{
  "n_layer": 8,
  "d_model": 640,
  "n_head": 10,
  "n_kv_head": 5,
  "head_dim": 64,
  "d_mlp": 1728,
  "vocab_size": 26634,
  "activation": "swiglu",
  "norm": "rmsnorm",
  "norm_place": "pre",
  "norm_eps": 1e-05,
  "positions": "rope",
  "rope_base": 7850.0,
  "rope_fraction": 1.0,
  "qk_norm": false,
  "attn_scale": 0.125,
  "bias": "none",
  "tie_embeddings": true,
  "parallel_block": false,
  "init": "uniform",
  "init_std_qkv": 0.0242,
  "init_std_o": 0.0,
  "init_std_up": 0.0242,
  "init_std_down": 0.0,
  "optimizer": "muon_variant",
  "lr": 0.0071,
  "lr_mult_o": 2.0,
  "lr_mult_down": 2.0,
  "beta1": 0.93,
  "lr_head": 0.00537,
  "warmup_steps": 200,
  "schedule": "wsd",
  "decay_fraction": 0.503,
  "decay_shape": "linear",
  "final_lr_fraction": 0.0,
  "batch_tokens": 65536,
  "seq_len": 2048,
  "doc_mask": true,
  "train_tokens": 654700000,
  "steps": 9990,
  "dataset": "wikipedia_en"
}
Each number is 50 + 15 x the weight over its row's rms, rounded and kept within 0 to 99. Layers, rows and columns count from 0. The size before them is the row's rms in percent of the matrix's.

# q: layer 3 attention query, 640x640, rms 0.0578, rows 400-434,464-498, columns 192-255
# k: layer 3 attention key, 320x640, rms 0.0555, rows 208-242, columns 192-255
q400 093:72 42 56 51 47 24 37 32 73 51 54 61 10 99 60 43 28 74 44 20 41 15 10 77 51 30 65 62 40 51 73 76 51 70 44 35 49 81 27 41 49 81 66 43 61 37 50 34 51 48 75 24 77 69 49 49 52 44 26 27 62 62 76 60
q464 089:61 84 53 48 45 40 46 62 71 47 39 37 50 36 79 56 62 55 41 84 63 58 50 37 44 56 71 64 53 68 40 52 51 52 69 59 50 56 53 53 21 71 53 42 45 49 30 40 82 46 26 62 77 35 57 33 37 36 16 71 31 44 47 64
k208 095:38 55 64 64 38 66 61 71 13 64 58 33 53 53 67 58 59 34 35 67 52 81 46 42 40 40 56 59 77 45 46 66 34 58 62 92 69 55 40 67 34 53 60 76 62 38 40 84 43 66 76 46 47 40 60 35 78 60 58 22 24 40 34 61
q401 089:40 41 67 33 44 55 41 52 71 35 69 55 28 64 26 46 52 36 48 30 60 65 69 49 20 53 49 37 26 46 41 30 65 66 53 47 65 64 39 48 37 80 70 52 36 53 62 44 16 52 40 33 52 46 32 68 54 36 25 31 56 48 37 62
q465 094:64 47 36 40 61 35 58 68 51 53 33 81 31 49 64 80 52 44 56 28 42 44 63 70 48 63 32 66 48 24 48 37 49 57 74 21 73 53 33 60 53 50 44 68 65 35 65 32 75 67 59 40 45 56 58 50 54 69 64 59 38 54 59 32
k209 088:34 64 62 47 73 62 42 56 44 50 72 34 72 72 77 70 66 68 46 43 83 64 37 29 40 50 38 50 67 21 43 65 50 50 46 50 33 56 51 62 28 24 49 50 39 42 57 67 43 47 57 64 62 56 39 49 37 83 15 59 59 28 69 35
q402 094:23 61 63 81 36 74 41 73 75 56 48 81 33 71 46 43 47 52 55 48 56 64 50 58 51 80 50 52 61 58 66 44 72 47 34 63 45 45 74 48 58 77 78 46 58 41 38 47 48 45 30 81 60 28 46 44 48 65 53 69 56 39 42 47
q466 092:40 52 56 58 44 35 65 63 66 54 33 35 62 63 49 48 74 29 32 51 30 39 37 52 61 25 64 68 48 58 57 45 47 68 60 61 62 36 77 57 55 46 38 22 46 69 46 68 64 41 55 43 34 61 44 60 64 42 35 26 36 84 35 39
k210 088:59 55 39 51 13 74 52 37 71 54 92 01 34 29 49 47 66 55 36 70 47 53 55 54 61 73 79 75 41 42 52 35 50 55 57 53 21 31 71 32 20 54 33 62 34 57 55 35 60 60 56 24 45 34 55 43 48 60 41 56 42 66 37 36
q403 091:63 33 51 41 30 60 56 46 43 26 28 32 44 53 70 46 67 50 48 62 55 58 36 39 62 43 46 62 36 60 67 71 53 21 59 76 61 40 19 53 38 39 51 57 34 66 70 53 50 51 49 40 52 33 74 66 33 55 48 36 52 47 77 67
q467 089:66 35 78 52 48 35 62 37 50 46 64 38 62 57 59 29 60 42 40 75 56 43 44 57 62 45 66 60 63 66 30 60 24 53 60 34 47 82 33 69 52 48 55 53 42 50 88 47 56 46 45 69 59 50 39 63 57 33 37 54 42 70 69 63
k211 091:56 37 55 77 75 56 68 53 38 45 41 79 50 51 17 33 50 32 59 52 44 47 25 45 58 56 50 24 51 24 42 33 34 51 60 39 43 60 64 65 67 63 57 48 60 23 47 42 50 44 52 45 64 53 18 60 45 17 20 53 27 59 34 45
q404 094:40 42 32 43 46 58 55 22 80 51 74 30 46 52 60 44 62 46 27 90 45 46 31 48 49 67 43 72 66 39 55 37 47 78 63 56 49 59 63 33 59 38 46 41 35 17 33 55 48 48 58 37 48 71 34 49 61 40 60 78 66 63 50 44
q468 090:51 20 48 74 46 36 48 67 39 49 79 46 48 43 55 54 41 49 43 13 68 59 35 40 20 63 45 35 54 28 52 35 28 23 37 50 68 61 64 42 55 38 69 48 42 38 34 75 41 72 62 51 67 24 21 15 39 49 37 63 72 63 37 60
k212 088:46 42 47 44 39 44 22 49 56 49 34 34 58 38 75 50 68 40 68 57 62 52 63 36 72 30 50 35 59 74 59 39 36 27 50 42 54 31 75 59 54 55 54 35 39 30 51 55 69 47 67 70 54 58 51 59 70 42 30 49 59 43 56 65
q405 095:20 34 73 16 65 48 44 54 39 42 10 61 37 47 44 60 76 35 47 49 36 72 51 73 61 36 83 30 20 22 44 64 67 28 57 81 52 65 57 54 27 61 55 47 49 53 61 68 99 24 38 65 38 60 70 57 55 58 64 91 52 43 48 58
q469 093:52 40 41 64 63 49 41 62 51 57 64 62 59 32 79 36 61 53 78 73 69 56 36 61 39 33 69 30 33 53 65 72 56 26 20 24 43 53 63 49 53 51 62 44 38 66 77 69 39 76 83 74 63 60 13 30 38 45 36 76 53 45 42 41
k213 088:60 61 48 68 80 34 22 68 36 37 70 70 50 65 51 59 57 41 74 83 35 30 58 86 77 61 44 49 67 49 57 64 30 69 18 67 24 53 57 64 77 35 54 63 53 53 48 42 38 67 63 49 49 63 29 33 58 58 46 49 42 76 28 61
q406 090:41 41 60 85 61 62 38 29 28 40 47 40 70 45 56 68 26 22 46 34 48 35 20 34 47 52 63 41 57 50 54 51 04 62 43 72 65 48 30 61 40 38 47 76 54 86 43 58 57 66 82 57 59 42 68 78 44 60 33 48 53 55 39 26
q470 092:43 65 46 49 64 72 48 74 71 54 54 58 39 69 45 39 78 43 16 65 43 60 39 54 26 71 39 59 58 68 49 23 38 75 67 51 44 35 36 54 01 49 51 57 55 47 53 38 69 66 58 35 37 38 53 47 55 57 46 51 36 62 36 39
k214 088:37 58 63 45 57 45 62 79 66 57 57 59 57 65 48 35 40 38 45 69 38 67 50 36 34 36 56 59 83 44 32 46 57 67 54 58 41 21 28 61 64 41 52 14 45 33 68 59 48 59 48 31 61 78 33 46 39 59 68 89 42 43 52 51
q407 084:49 35 55 87 18 55 55 67 62 12 59 95 41 46 39 55 35 69 67 30 05 34 36 45 60 74 42 68 26 46 17 54 29 43 30 36 38 52 85 67 70 52 42 68 46 50 46 40 40 34 29 28 18 64 46 66 40 44 65 65 58 59 64 58
q471 081:52 45 49 27 51 57 63 38 69 47 29 50 83 75 75 49 60 16 92 28 81 52 42 38 56 81 48 61 54 44 16 81 76 65 43 46 55 64 38 43 86 68 71 56 34 63 60 30 44 50 86 45 67 61 35 32 47 66 39 74 57 42 58 34
k215 107:45 38 57 31 56 41 56 34 52 49 60 35 47 54 60 82 54 28 24 46 43 92 54 35 75 55 43 79 58 55 34 62 37 63 53 49 95 57 00 56 35 49 30 59 39 52 41 51 48 45 46 30 52 68 57 49 52 48 34 40 33 38 64 72
q408 088:57 53 51 65 29 43 60 63 59 46 70 39 37 08 24 42 27 73 44 38 63 30 45 32 47 43 42 47 44 52 50 57 38 43 27 44 51 61 89 47 46 40 31 54 58 61 47 63 64 49 24 50 23 76 39 48 34 41 55 48 71 67 59 52
q472 088:33 60 50 38 60 70 68 66 58 69 43 44 89 89 51 38 28 38 40 39 52 51 54 33 53 50 33 67 57 77 66 22 51 69 54 56 61 30 80 56 65 60 36 47 35 75 33 35 72 59 59 64 76 62 57 45 26 44 46 64 46 38 46 26
k216 097:59 76 59 49 63 59 35 59 52 63 44 46 55 56 48 35 57 42 45 36 44 65 71 81 39 52 65 50 42 29 45 56 70 60 31 60 40 39 99 42 66 46 42 27 63 76 46 43 40 06 68 71 74 47 39 70 54 34 63 55 83 50 45 40
q409 088:53 50 54 54 52 51 55 45 29 38 77 28 64 53 59 72 54 46 35 50 72 50 57 50 40 49 71 64 34 39 59 65 59 51 50 29 23 24 90 64 53 49 60 48 41 40 61 40 36 61 42 61 60 30 26 54 24 44 49 62 30 56 38 35
q473 100:46 51 43 63 34 64 36 69 50 77 43 70 63 73 07 22 35 49 47 63 29 47 44 47 47 42 35 48 55 82 96 63 55 56 64 73 26 55 65 63 44 88 57 49 71 30 46 23 64 58 58 66 47 72 26 58 62 57 49 19 38 54 24 68
k217 090:62 52 39 48 26 54 31 27 67 38 34 22 65 63 68 47 66 50 62 24 17 53 47 16 45 66 28 55 49 42 59 49 32 65 59 55 56 70 54 54 25 27 45 31 55 51 25 46 51 58 39 48 57 54 52 38 84 52 30 54 53 54 72 53
q410 097:62 34 31 45 39 55 30 88 40 42 54 46 51 62 38 71 32 52 41 48 20 52 47 32 57 64 45 51 50 89 53 35 63 17 44 42 43 12 49 32 31 60 69 58 62 64 42 76 29 46 50 30 46 32 42 67 44 50 64 58 65 46 37 59
q474 093:42 59 55 63 41 45 50 34 48 38 42 41 70 60 70 46 54 27 74 24 57 72 02 62 80 47 64 26 85 45 29 45 81 40 45 15 43 43 50 66 48 58 53 37 64 78 61 33 54 64 75 63 30 37 53 64 39 48 26 81 46 40 42 52
k218 088:31 71 48 30 64 55 61 52 46 51 01 37 58 39 37 70 59 35 47 44 28 49 43 64 57 69 64 54 73 38 47 49 51 45 48 58 63 44 78 76 43 59 66 42 55 48 34 59 77 39 67 55 46 56 42 27 69 26 42 47 14 57 41 54
q411 097:46 47 44 17 44 53 71 45 61 49 65 50 43 38 62 44 59 58 55 61 56 25 54 60 48 34 57 33 59 38 47 42 41 33 20 67 36 37 30 58 59 57 74 41 30 27 68 34 35 66 47 59 31 56 38 79 63 61 63 29 73 39 36 55
q475 090:60 37 53 65 51 37 21 31 41 54 54 08 24 63 57 65 67 72 28 44 66 81 43 31 42 69 32 60 35 58 44 51 50 45 52 76 18 76 42 56 41 59 48 53 17 43 20 62 50 76 70 47 29 36 34 73 38 70 63 47 60 28 47 52
k219 094:39 37 77 33 21 47 50 58 34 33 60 50 70 75 58 56 50 32 41 43 66 73 34 37 55 65 37 46 57 48 27 64 47 43 49 40 73 47 31 46 58 44 48 53 46 69 53 44 76 56 76 26 38 62 53 33 47 31 57 55 29 40 31 84
q412 095:13 68 45 25 73 64 49 62 51 59 68 71 36 20 71 46 38 65 39 76 31 30 62 28 38 58 40 47 44 37 61 60 33 53 53 32 65 55 59 54 51 40 37 39 53 22 53 77 70 64 48 39 67 57 60 51 42 49 49 55 61 44 42 53
q476 090:51 67 52 51 49 58 85 78 75 53 47 75 43 63 46 56 74 38 48 82 51 45 59 61 25 60 61 37 63 43 45 44 48 63 38 52 68 27 32 57 26 56 59 24 12 34 65 45 59 51 56 39 31 71 38 28 30 49 61 46 44 30 44 41
k220 086:40 63 32 46 50 33 37 32 32 66 50 57 65 77 46 59 80 29 43 41 63 42 55 29 53 64 44 55 58 80 66 73 51 49 49 89 42 60 78 40 58 46 53 62 30 67 30 60 44 37 39 65 52 28 56 72 35 65 68 65 75 43 66 36
q413 086:62 81 55 36 46 58 61 48 37 54 27 62 34 51 62 56 48 42 47 72 49 61 37 68 41 65 52 34 57 68 48 41 62 45 74 58 66 49 24 53 36 37 52 57 59 66 53 50 51 73 55 36 47 35 54 40 47 37 55 49 47 75 21 55
q477 099:39 59 48 67 26 63 56 54 51 66 73 46 51 62 48 64 47 47 55 22 83 53 50 54 20 17 55 39 51 32 51 58 45 53 81 55 35 87 55 50 43 39 49 66 44 37 33 33 50 30 61 26 45 38 38 83 44 49 45 57 40 49 41 16
k221 090:71 76 27 33 30 34 25 55 55 71 50 69 76 23 51 67 67 70 68 55 80 38 51 55 54 53 52 65 48 36 63 56 53 64 25 34 24 29 93 62 36 60 54 47 47 49 62 45 52 28 66 63 36 83 28 59 59 30 57 65 45 41 39 44
q414 092:79 67 61 51 49 57 26 34 26 70 75 25 46 64 70 73 65 34 71 45 90 23 47 25 43 46 57 49 59 56 81 35 51 29 51 26 65 51 21 26 67 42 29 33 54 55 39 54 45 37 40 34 47 66 39 60 47 58 33 24 18 34 70 67
q478 097:39 31 37 60 54 46 88 19 76 49 49 71 48 77 42 55 68 56 39 54 37 52 33 45 64 40 31 53 26 58 49 16 68 52 42 50 69 56 09 41 35 53 52 49 27 78 35 55 66 60 51 32 56 46 46 56 52 59 29 61 47 67 40 42
k222 092:72 52 56 39 63 61 34 38 49 74 38 64 55 52 26 50 35 66 55 62 37 52 60 78 37 49 58 52 42 37 52 48 72 42 35 55 41 60 76 46 61 44 40 55 54 38 54 40 60 06 34 63 56 36 25 31 40 31 51 53 48 73 30 43
q415 089:51 62 48 56 33 42 67 51 57 57 54 44 27 24 43 51 65 81 59 54 53 43 47 53 40 46 36 60 46 61 28 43 61 63 31 49 37 68 56 37 53 86 49 53 52 35 43 72 41 17 61 43 33 45 65 45 72 42 54 38 24 43 41 40
q479 097:41 39 72 62 40 51 66 35 45 58 27 47 68 66 45 47 21 71 85 12 40 70 42 41 57 62 59 32 30 39 55 44 70 62 46 47 63 42 69 78 37 67 25 63 57 83 52 66 48 30 45 39 51 26 41 53 60 66 25 46 44 39 32 37
k223 088:39 47 32 16 52 50 52 32 57 46 71 31 69 63 56 52 39 38 36 76 47 69 62 36 40 74 57 74 48 62 44 53 56 38 59 54 46 41 39 53 08 59 25 68 41 42 63 62 62 76 56 60 71 53 61 49 57 57 50 26 64 48 54 40
q416 082:77 17 51 49 14 71 31 48 38 40 33 51 37 78 44 37 43 35 56 72 35 63 57 52 58 31 62 61 60 60 49 12 46 36 42 23 68 28 60 29 38 53 28 59 18 56 38 76 57 48 62 75 58 50 52 48 50 29 41 47 37 43 57 44
q480 084:48 62 47 59 49 43 60 38 41 74 35 39 41 38 74 43 51 49 48 85 60 64 51 22 63 43 37 26 37 43 48 31 45 58 53 42 54 51 53 87 36 39 62 50 44 52 67 64 53 60 33 67 36 54 70 67 36 27 54 45 45 24 51 46
k224 067:26 83 45 60 45 38 37 24 48 45 43 35 36 31 66 68 63 40 33 41 46 63 75 62 19 37 46 75 58 59 82 50 86 64 33 61 47 50 24 65 51 53 99 64 61 55 70 59 41 49 22 37 53 75 64 56 00 47 58 46 46 25 36 50
q417 075:79 47 40 38 35 62 44 65 40 39 52 64 52 36 70 32 44 53 87 33 24 75 41 27 42 45 57 73 53 51 50 32 33 51 40 48 53 09 57 39 63 44 49 53 41 47 82 41 52 47 67 40 56 57 24 43 47 46 37 24 32 36 51 43
q481 075:52 70 42 44 35 36 75 56 51 66 50 35 24 53 89 58 43 22 41 68 50 46 59 24 54 41 37 32 33 62 60 47 35 71 71 49 72 41 32 56 50 53 71 57 74 60 85 32 66 46 45 69 69 61 73 51 34 29 67 56 31 22 48 45
k225 066:43 47 17 36 70 56 29 40 56 58 47 59 46 60 34 77 52 71 50 39 43 46 46 47 44 63 74 67 27 55 71 56 52 41 51 61 41 40 71 43 38 38 42 48 36 43 38 60 28 49 67 52 55 21 47 53 51 71 15 46 34 58 55 62
q418 086:18 52 59 41 57 51 31 61 47 48 53 59 64 57 46 49 49 65 27 38 69 22 51 48 72 55 26 34 54 26 49 32 66 63 47 59 56 48 58 39 77 72 41 36 70 45 62 54 45 48 56 64 49 27 34 53 60 44 52 07 60 71 66 38
q482 094:61 42 53 58 47 46 23 59 64 45 45 62 61 68 25 31 31 57 25 59 31 39 45 67 31 53 30 47 45 58 48 73 42 54 33 66 70 53 56 53 70 62 61 59 67 49 47 60 60 43 51 99 44 69 36 55 39 51 74 21 54 45 43 44
k226 075:61 59 38 60 49 41 73 40 33 68 44 25 41 65 51 36 32 53 29 45 56 28 42 56 47 49 55 47 37 30 55 20 36 46 57 56 48 58 54 52 61 43 51 71 45 28 63 49 90 35 19 58 61 55 69 46 64 54 62 62 40 33 36 48
q419 077:82 43 55 21 30 63 66 49 49 60 65 45 46 61 58 56 34 42 58 59 61 81 60 24 77 55 73 54 45 66 38 59 46 41 49 38 78 66 58 32 57 63 33 57 22 71 44 44 67 57 45 33 48 36 64 50 48 23 51 52 43 21 53 42
q483 076:55 58 63 27 19 39 43 51 29 51 41 60 57 41 67 43 24 49 47 66 46 79 58 27 24 35 50 36 49 35 40 37 32 63 36 43 44 32 30 51 56 21 37 52 38 43 39 27 54 77 80 56 32 74 52 52 56 15 41 50 46 59 59 57
k227 074:26 59 58 21 51 41 67 37 37 54 45 44 32 38 55 53 73 35 34 37 48 54 63 57 25 51 51 70 40 72 53 49 59 56 58 59 49 55 17 50 48 55 65 52 63 40 56 66 44 71 23 45 65 63 72 41 40 72 40 28 36 43 28 51
q420 080:70 59 54 66 30 44 70 63 75 52 47 31 50 41 47 74 70 36 82 35 27 44 44 60 78 45 68 56 42 31 62 43 54 43 30 50 13 53 53 31 37 28 35 41 38 48 43 40 39 47 29 29 33 71 51 33 31 57 59 35 62 61 81 27
q484 088:60 20 73 67 33 51 59 73 30 41 37 40 35 23 75 41 88 45 36 42 50 70 68 37 42 38 37 59 54 41 47 52 51 69 70 42 59 18 64 55 73 57 50 25 41 49 29 44 22 36 49 24 47 53 74 36 43 51 57 45 50 57 73 54
k228 076:50 70 66 53 66 58 56 35 17 61 57 65 63 59 41 49 49 66 67 49 26 50 39 68 59 63 40 62 60 70 60 76 72 13 70 56 51 36 38 67 42 54 77 50 78 56 45 64 35 71 67 67 42 61 36 47 57 55 25 22 64 46 46 72
q421 091:50 33 42 53 49 29 52 20 24 45 60 13 49 71 48 53 52 47 39 50 77 66 46 48 40 56 61 40 51 38 48 71 36 51 71 47 29 81 55 54 46 31 55 36 52 59 80 62 53 64 56 51 58 63 59 65 53 38 79 35 81 59 46 60
q485 095:56 54 71 44 47 55 43 34 84 64 66 52 75 49 32 18 37 46 72 32 35 38 37 55 30 47 78 54 69 56 56 28 53 63 25 47 43 24 49 28 61 17 67 50 61 67 55 26 99 54 42 64 37 51 54 19 37 52 28 53 58 53 38 41
k229 083:80 41 45 65 58 56 46 40 18 64 60 35 36 40 48 37 78 74 64 51 75 42 69 68 43 44 63 50 41 22 38 41 32 60 53 45 49 85 40 34 54 79 46 54 47 56 31 59 51 27 47 58 44 48 69 33 55 37 62 69 58 45 56 61
q422 082:67 38 36 33 45 31 29 49 32 31 36 50 39 46 66 55 33 44 40 62 35 64 48 29 56 53 50 24 36 49 75 33 31 31 75 74 59 32 12 51 22 55 53 61 22 26 54 27 61 43 54 32 52 50 55 40 56 59 67 90 32 52 57 55
q486 081:56 32 65 33 31 53 47 54 41 48 67 33 40 14 71 43 71 47 69 54 67 76 59 34 19 29 68 54 26 49 80 47 42 37 32 67 36 47 45 44 32 41 46 45 46 25 60 22 45 62 58 36 60 44 79 51 63 32 22 59 46 41 40 49
k230 083:51 54 64 66 50 43 60 45 52 50 38 74 55 64 62 24 50 24 72 47 25 42 49 46 60 32 45 49 58 34 46 44 43 77 50 46 55 20 34 78 62 54 51 14 54 57 47 56 34 62 39 67 60 45 55 39 48 41 51 32 68 34 57 59
q423 090:60 46 66 41 50 52 54 30 65 58 68 58 62 69 47 40 40 37 31 44 67 45 46 54 78 65 60 32 34 52 59 68 78 49 60 79 55 77 41 62 54 55 52 56 71 38 79 49 79 50 48 74 40 55 32 11 53 73 42 38 59 65 63 29
q487 092:42 42 36 46 28 27 48 71 47 65 63 50 59 26 59 41 75 47 56 72 48 19 54 45 59 52 66 35 42 62 31 46 49 58 57 33 43 75 64 37 53 52 73 44 32 71 58 57 55 46 35 53 39 50 49 56 34 34 34 56 51 62 41 51
k231 087:33 10 65 50 54 27 93 74 48 40 50 41 12 51 50 70 55 10 34 35 60 47 56 50 88 28 29 26 47 76 38 41 26 76 63 56 65 62 23 50 67 41 41 47 71 61 34 38 54 29 41 56 67 54 53 54 47 35 68 38 57 63 78 52
q424 098:46 64 37 10 80 43 31 50 39 53 69 67 63 45 61 38 60 49 52 47 46 55 57 41 62 39 66 51 71 73 52 35 53 39 48 57 60 13 32 42 59 23 56 37 61 73 68 52 52 51 61 35 66 42 48 52 42 39 38 57 34 46 47 51
q488 089:48 47 38 49 44 63 51 21 77 57 52 67 44 70 61 25 44 31 49 21 34 44 54 48 21 42 41 28 31 37 48 40 29 76 31 46 51 36 37 61 40 44 21 40 37 29 58 47 75 37 52 67 44 59 73 50 31 34 32 57 44 35 31 31
k232 088:37 50 46 67 61 43 75 37 53 69 84 39 48 81 45 43 61 37 29 54 60 56 53 47 47 52 50 46 75 52 40 26 55 46 67 37 57 47 55 52 60 44 56 59 50 62 46 46 42 39 65 36 74 72 46 63 30 41 79 50 38 58 68 54
q425 093:42 58 46 57 37 51 57 16 40 64 81 42 65 38 59 34 42 73 62 28 93 31 50 52 54 45 54 43 47 45 47 47 60 40 53 46 66 60 56 28 66 59 40 50 40 68 60 47 66 75 78 75 78 37 37 38 75 37 53 51 74 46 71 61
q489 089:62 65 64 50 44 43 59 30 64 32 55 68 52 56 31 24 44 62 63 16 49 45 41 74 46 51 34 58 44 31 48 53 67 62 38 58 45 49 57 55 86 58 81 52 49 43 66 61 55 45 50 45 73 45 73 52 70 58 38 43 49 49 35 23
k233 092:40 87 50 21 46 56 52 55 38 48 50 70 62 43 43 52 56 41 69 78 42 56 53 48 53 31 68 64 53 43 37 57 62 30 56 51 71 69 22 63 34 33 72 52 39 62 72 45 32 28 50 35 58 73 71 33 45 60 56 33 22 26 46 62
q426 084:54 39 63 65 38 52 73 84 46 48 47 56 38 61 57 61 54 53 77 46 50 31 45 58 80 36 56 36 46 43 55 27 61 39 79 36 53 29 63 53 20 48 71 52 61 69 40 42 57 31 64 59 56 61 49 70 48 66 63 26 47 70 66 43
q490 091:26 44 49 41 29 66 56 55 21 38 37 69 47 47 37 48 63 80 42 24 69 88 52 53 61 24 64 49 21 40 41 53 62 33 59 48 45 44 66 32 45 44 60 48 40 60 60 54 45 38 64 58 44 33 40 36 72 52 19 55 72 60 64 63
k234 093:70 37 60 50 41 53 63 14 39 60 55 37 57 48 56 33 36 53 73 55 76 42 60 98 29 70 71 44 53 42 47 75 25 31 62 47 52 23 83 33 48 50 28 46 34 43 47 38 41 69 37 42 26 37 61 43 60 61 35 28 56 72 52 50
q427 089:36 60 46 42 71 28 32 41 56 30 26 24 46 56 33 37 68 58 48 65 31 50 63 68 48 60 43 45 44 40 69 47 47 70 50 51 39 49 48 51 36 64 77 71 49 32 58 18 15 50 78 37 59 31 50 78 69 63 74 57 43 50 51 70
q491 092:46 66 43 71 30 58 28 55 44 41 71 55 67 64 81 68 21 54 26 40 56 63 43 27 66 40 51 78 79 54 52 29 49 46 47 41 75 17 62 41 42 69 39 68 30 53 36 49 65 71 54 52 39 31 32 79 55 64 54 44 52 31 81 55
k235 090:80 30 53 94 42 50 39 50 26 62 71 44 56 45 61 37 28 14 47 55 41 16 53 69 58 23 58 29 46 37 59 56 32 36 44 63 53 76 46 27 66 65 30 54 46 73 54 66 71 63 28 54 57 61 61 51 32 37 78 73 48 58 59 26
q428 091:40 27 23 59 42 54 53 37 53 56 43 52 53 38 27 56 46 52 47 31 65 54 37 53 11 37 46 72 50 55 45 68 71 51 33 50 53 85 56 33 61 38 44 33 59 82 63 28 62 75 67 72 63 42 58 38 64 54 36 50 63 39 67 51
q492 092:55 44 35 71 83 63 52 56 44 31 45 57 37 38 39 41 50 36 52 41 68 22 31 42 62 48 57 39 66 58 45 42 32 68 63 39 35 25 38 53 74 45 40 41 54 66 50 08 39 45 53 57 37 61 32 48 38 54 34 35 62 58 37 61
k236 086:12 49 62 70 41 48 47 55 45 33 70 57 42 36 49 40 56 25 28 38 47 55 43 50 76 52 44 61 55 40 40 41 37 48 74 61 51 39 01 42 29 07 52 28 54 36 38 57 66 25 39 52 78 73 64 41 37 42 58 30 40 64 33 27
q429 090:66 64 44 67 78 46 35 73 53 78 46 29 53 43 45 57 54 59 52 63 55 20 58 49 55 49 72 51 35 40 82 44 57 37 57 40 61 33 65 44 39 56 49 51 61 63 54 35 64 51 61 48 73 42 38 69 56 38 61 43 10 60 40 45
q493 085:32 24 30 42 57 50 47 57 50 43 29 62 55 39 61 48 46 33 76 73 33 50 39 50 65 40 51 24 32 90 20 46 27 36 89 32 07 76 68 63 67 75 72 56 39 32 44 21 16 53 63 32 39 35 57 61 53 56 27 75 39 44 62 49
k237 091:64 56 45 34 68 31 58 49 30 33 33 48 57 47 75 47 52 29 33 80 59 57 53 49 68 48 64 40 39 44 48 68 11 56 93 50 60 49 58 55 27 55 54 66 62 39 46 43 28 55 41 47 46 27 47 36 39 34 70 53 67 75 64 53
q430 089:51 66 34 31 69 43 62 29 25 58 39 44 22 45 32 42 59 24 67 44 28 81 49 65 41 54 46 60 28 44 42 04 58 51 56 22 49 74 64 35 18 47 46 66 51 65 43 83 47 50 45 59 61 41 64 68 70 52 46 72 17 52 69 44
q494 092:53 45 38 74 45 46 47 69 43 48 45 32 40 35 58 70 44 48 22 87 44 07 45 55 62 67 29 39 52 63 40 69 50 56 41 23 32 26 84 45 33 54 35 41 44 47 50 59 62 60 47 39 52 57 45 70 48 52 61 62 55 62 64 53
k238 090:59 51 60 14 44 44 68 76 50 58 53 35 92 29 47 37 41 69 66 63 66 51 60 43 34 41 50 43 37 25 80 47 36 40 21 48 47 35 82 60 58 58 33 13 42 27 50 49 74 35 51 55 23 49 57 40 30 71 50 76 70 61 28 27
q431 091:51 84 65 37 32 46 51 56 54 85 43 47 58 38 48 48 73 52 59 52 56 39 63 49 43 41 36 43 48 54 57 60 81 30 59 68 82 19 83 41 14 35 44 47 55 94 63 47 34 60 37 57 18 51 32 63 54 55 35 43 48 62 40 57
q495 090:91 53 75 32 35 50 34 65 55 42 77 60 59 53 65 11 64 38 35 53 49 66 69 74 58 62 16 57 62 24 60 33 67 46 27 56 50 36 65 50 61 40 66 61 44 56 27 45 43 61 51 57 66 48 42 46 58 69 67 56 37 65 41 52
k239 089:33 53 40 19 39 50 57 41 58 43 49 46 52 42 52 26 25 55 56 56 39 48 53 39 40 58 65 41 34 40 30 47 41 71 53 60 28 37 73 34 68 49 74 51 34 17 41 60 81 67 41 54 48 66 50 60 68 23 70 36 50 47 67 43
q432 089:36 44 68 49 65 57 44 53 49 49 69 44 43 56 18 36 54 59 16 52 48 51 26 36 47 56 59 38 53 56 38 35 64 49 73 64 43 56 40 58 50 40 32 34 63 52 71 49 38 58 60 49 42 30 36 36 58 30 31 45 22 54 36 46
q496 095:52 35 42 54 45 38 49 37 38 54 34 44 62 64 26 56 66 35 34 27 30 52 66 41 71 35 43 60 71 46 43 38 61 56 62 64 32 58 51 73 87 33 59 52 73 42 56 16 37 36 57 51 62 35 56 33 64 32 43 46 59 21 54 57
k240 092:46 48 63 34 28 66 56 80 57 39 23 38 63 64 52 31 13 42 40 68 57 48 58 42 48 44 41 62 66 61 39 45 56 53 76 51 74 39 97 46 52 57 41 51 43 30 37 42 50 62 48 42 66 34 48 53 50 17 74 38 45 40 46 53
q433 094:63 51 74 29 36 48 53 57 43 64 59 37 58 48 44 40 60 44 41 39 54 65 66 36 83 38 74 23 55 41 58 46 64 39 36 69 45 33 75 71 59 52 46 69 53 63 23 73 43 67 65 51 55 26 76 35 38 35 54 74 50 70 36 36
q497 090:63 60 46 51 64 30 57 46 53 54 54 38 41 67 50 37 74 32 78 67 39 61 46 73 20 49 40 43 17 68 46 55 72 41 58 40 65 50 57 40 46 42 50 53 55 54 49 71 49 39 60 68 62 44 66 42 42 23 41 36 63 60 34 73
k241 093:51 49 43 92 40 46 36 12 60 55 48 35 69 28 49 64 53 73 47 30 32 44 24 52 36 45 67 46 50 69 54 47 46 40 45 44 58 49 82 56 34 28 30 41 55 28 26 50 45 22 63 37 38 43 28 46 53 22 73 47 72 60 43 30
q434 098:49 58 72 32 34 48 40 64 23 59 36 53 35 47 31 44 57 76 46 73 61 76 61 57 78 74 39 74 45 44 48 53 38 68 52 43 39 69 25 61 41 79 35 31 39 48 54 74 28 58 56 59 39 53 51 36 49 76 76 28 60 44 34 29
q498 094:57 44 54 65 38 46 22 51 68 54 42 26 64 66 69 66 37 39 23 40 27 50 55 61 64 47 59 57 43 41 51 51 55 58 70 56 56 33 20 47 39 89 63 44 35 22 47 45 56 54 56 32 59 55 38 62 56 55 25 47 60 40 48 62
k242 091:57 16 11 20 50 38 78 46 67 26 37 31 17 39 49 71 55 54 32 47 64 49 58 53 40 36 42 50 54 59 32 47 53 61 48 38 71 85 18 68 55 66 49 56 46 31 44 35 34 36 54 15 34 46 23 65 51 29 30 25 39 38 44 51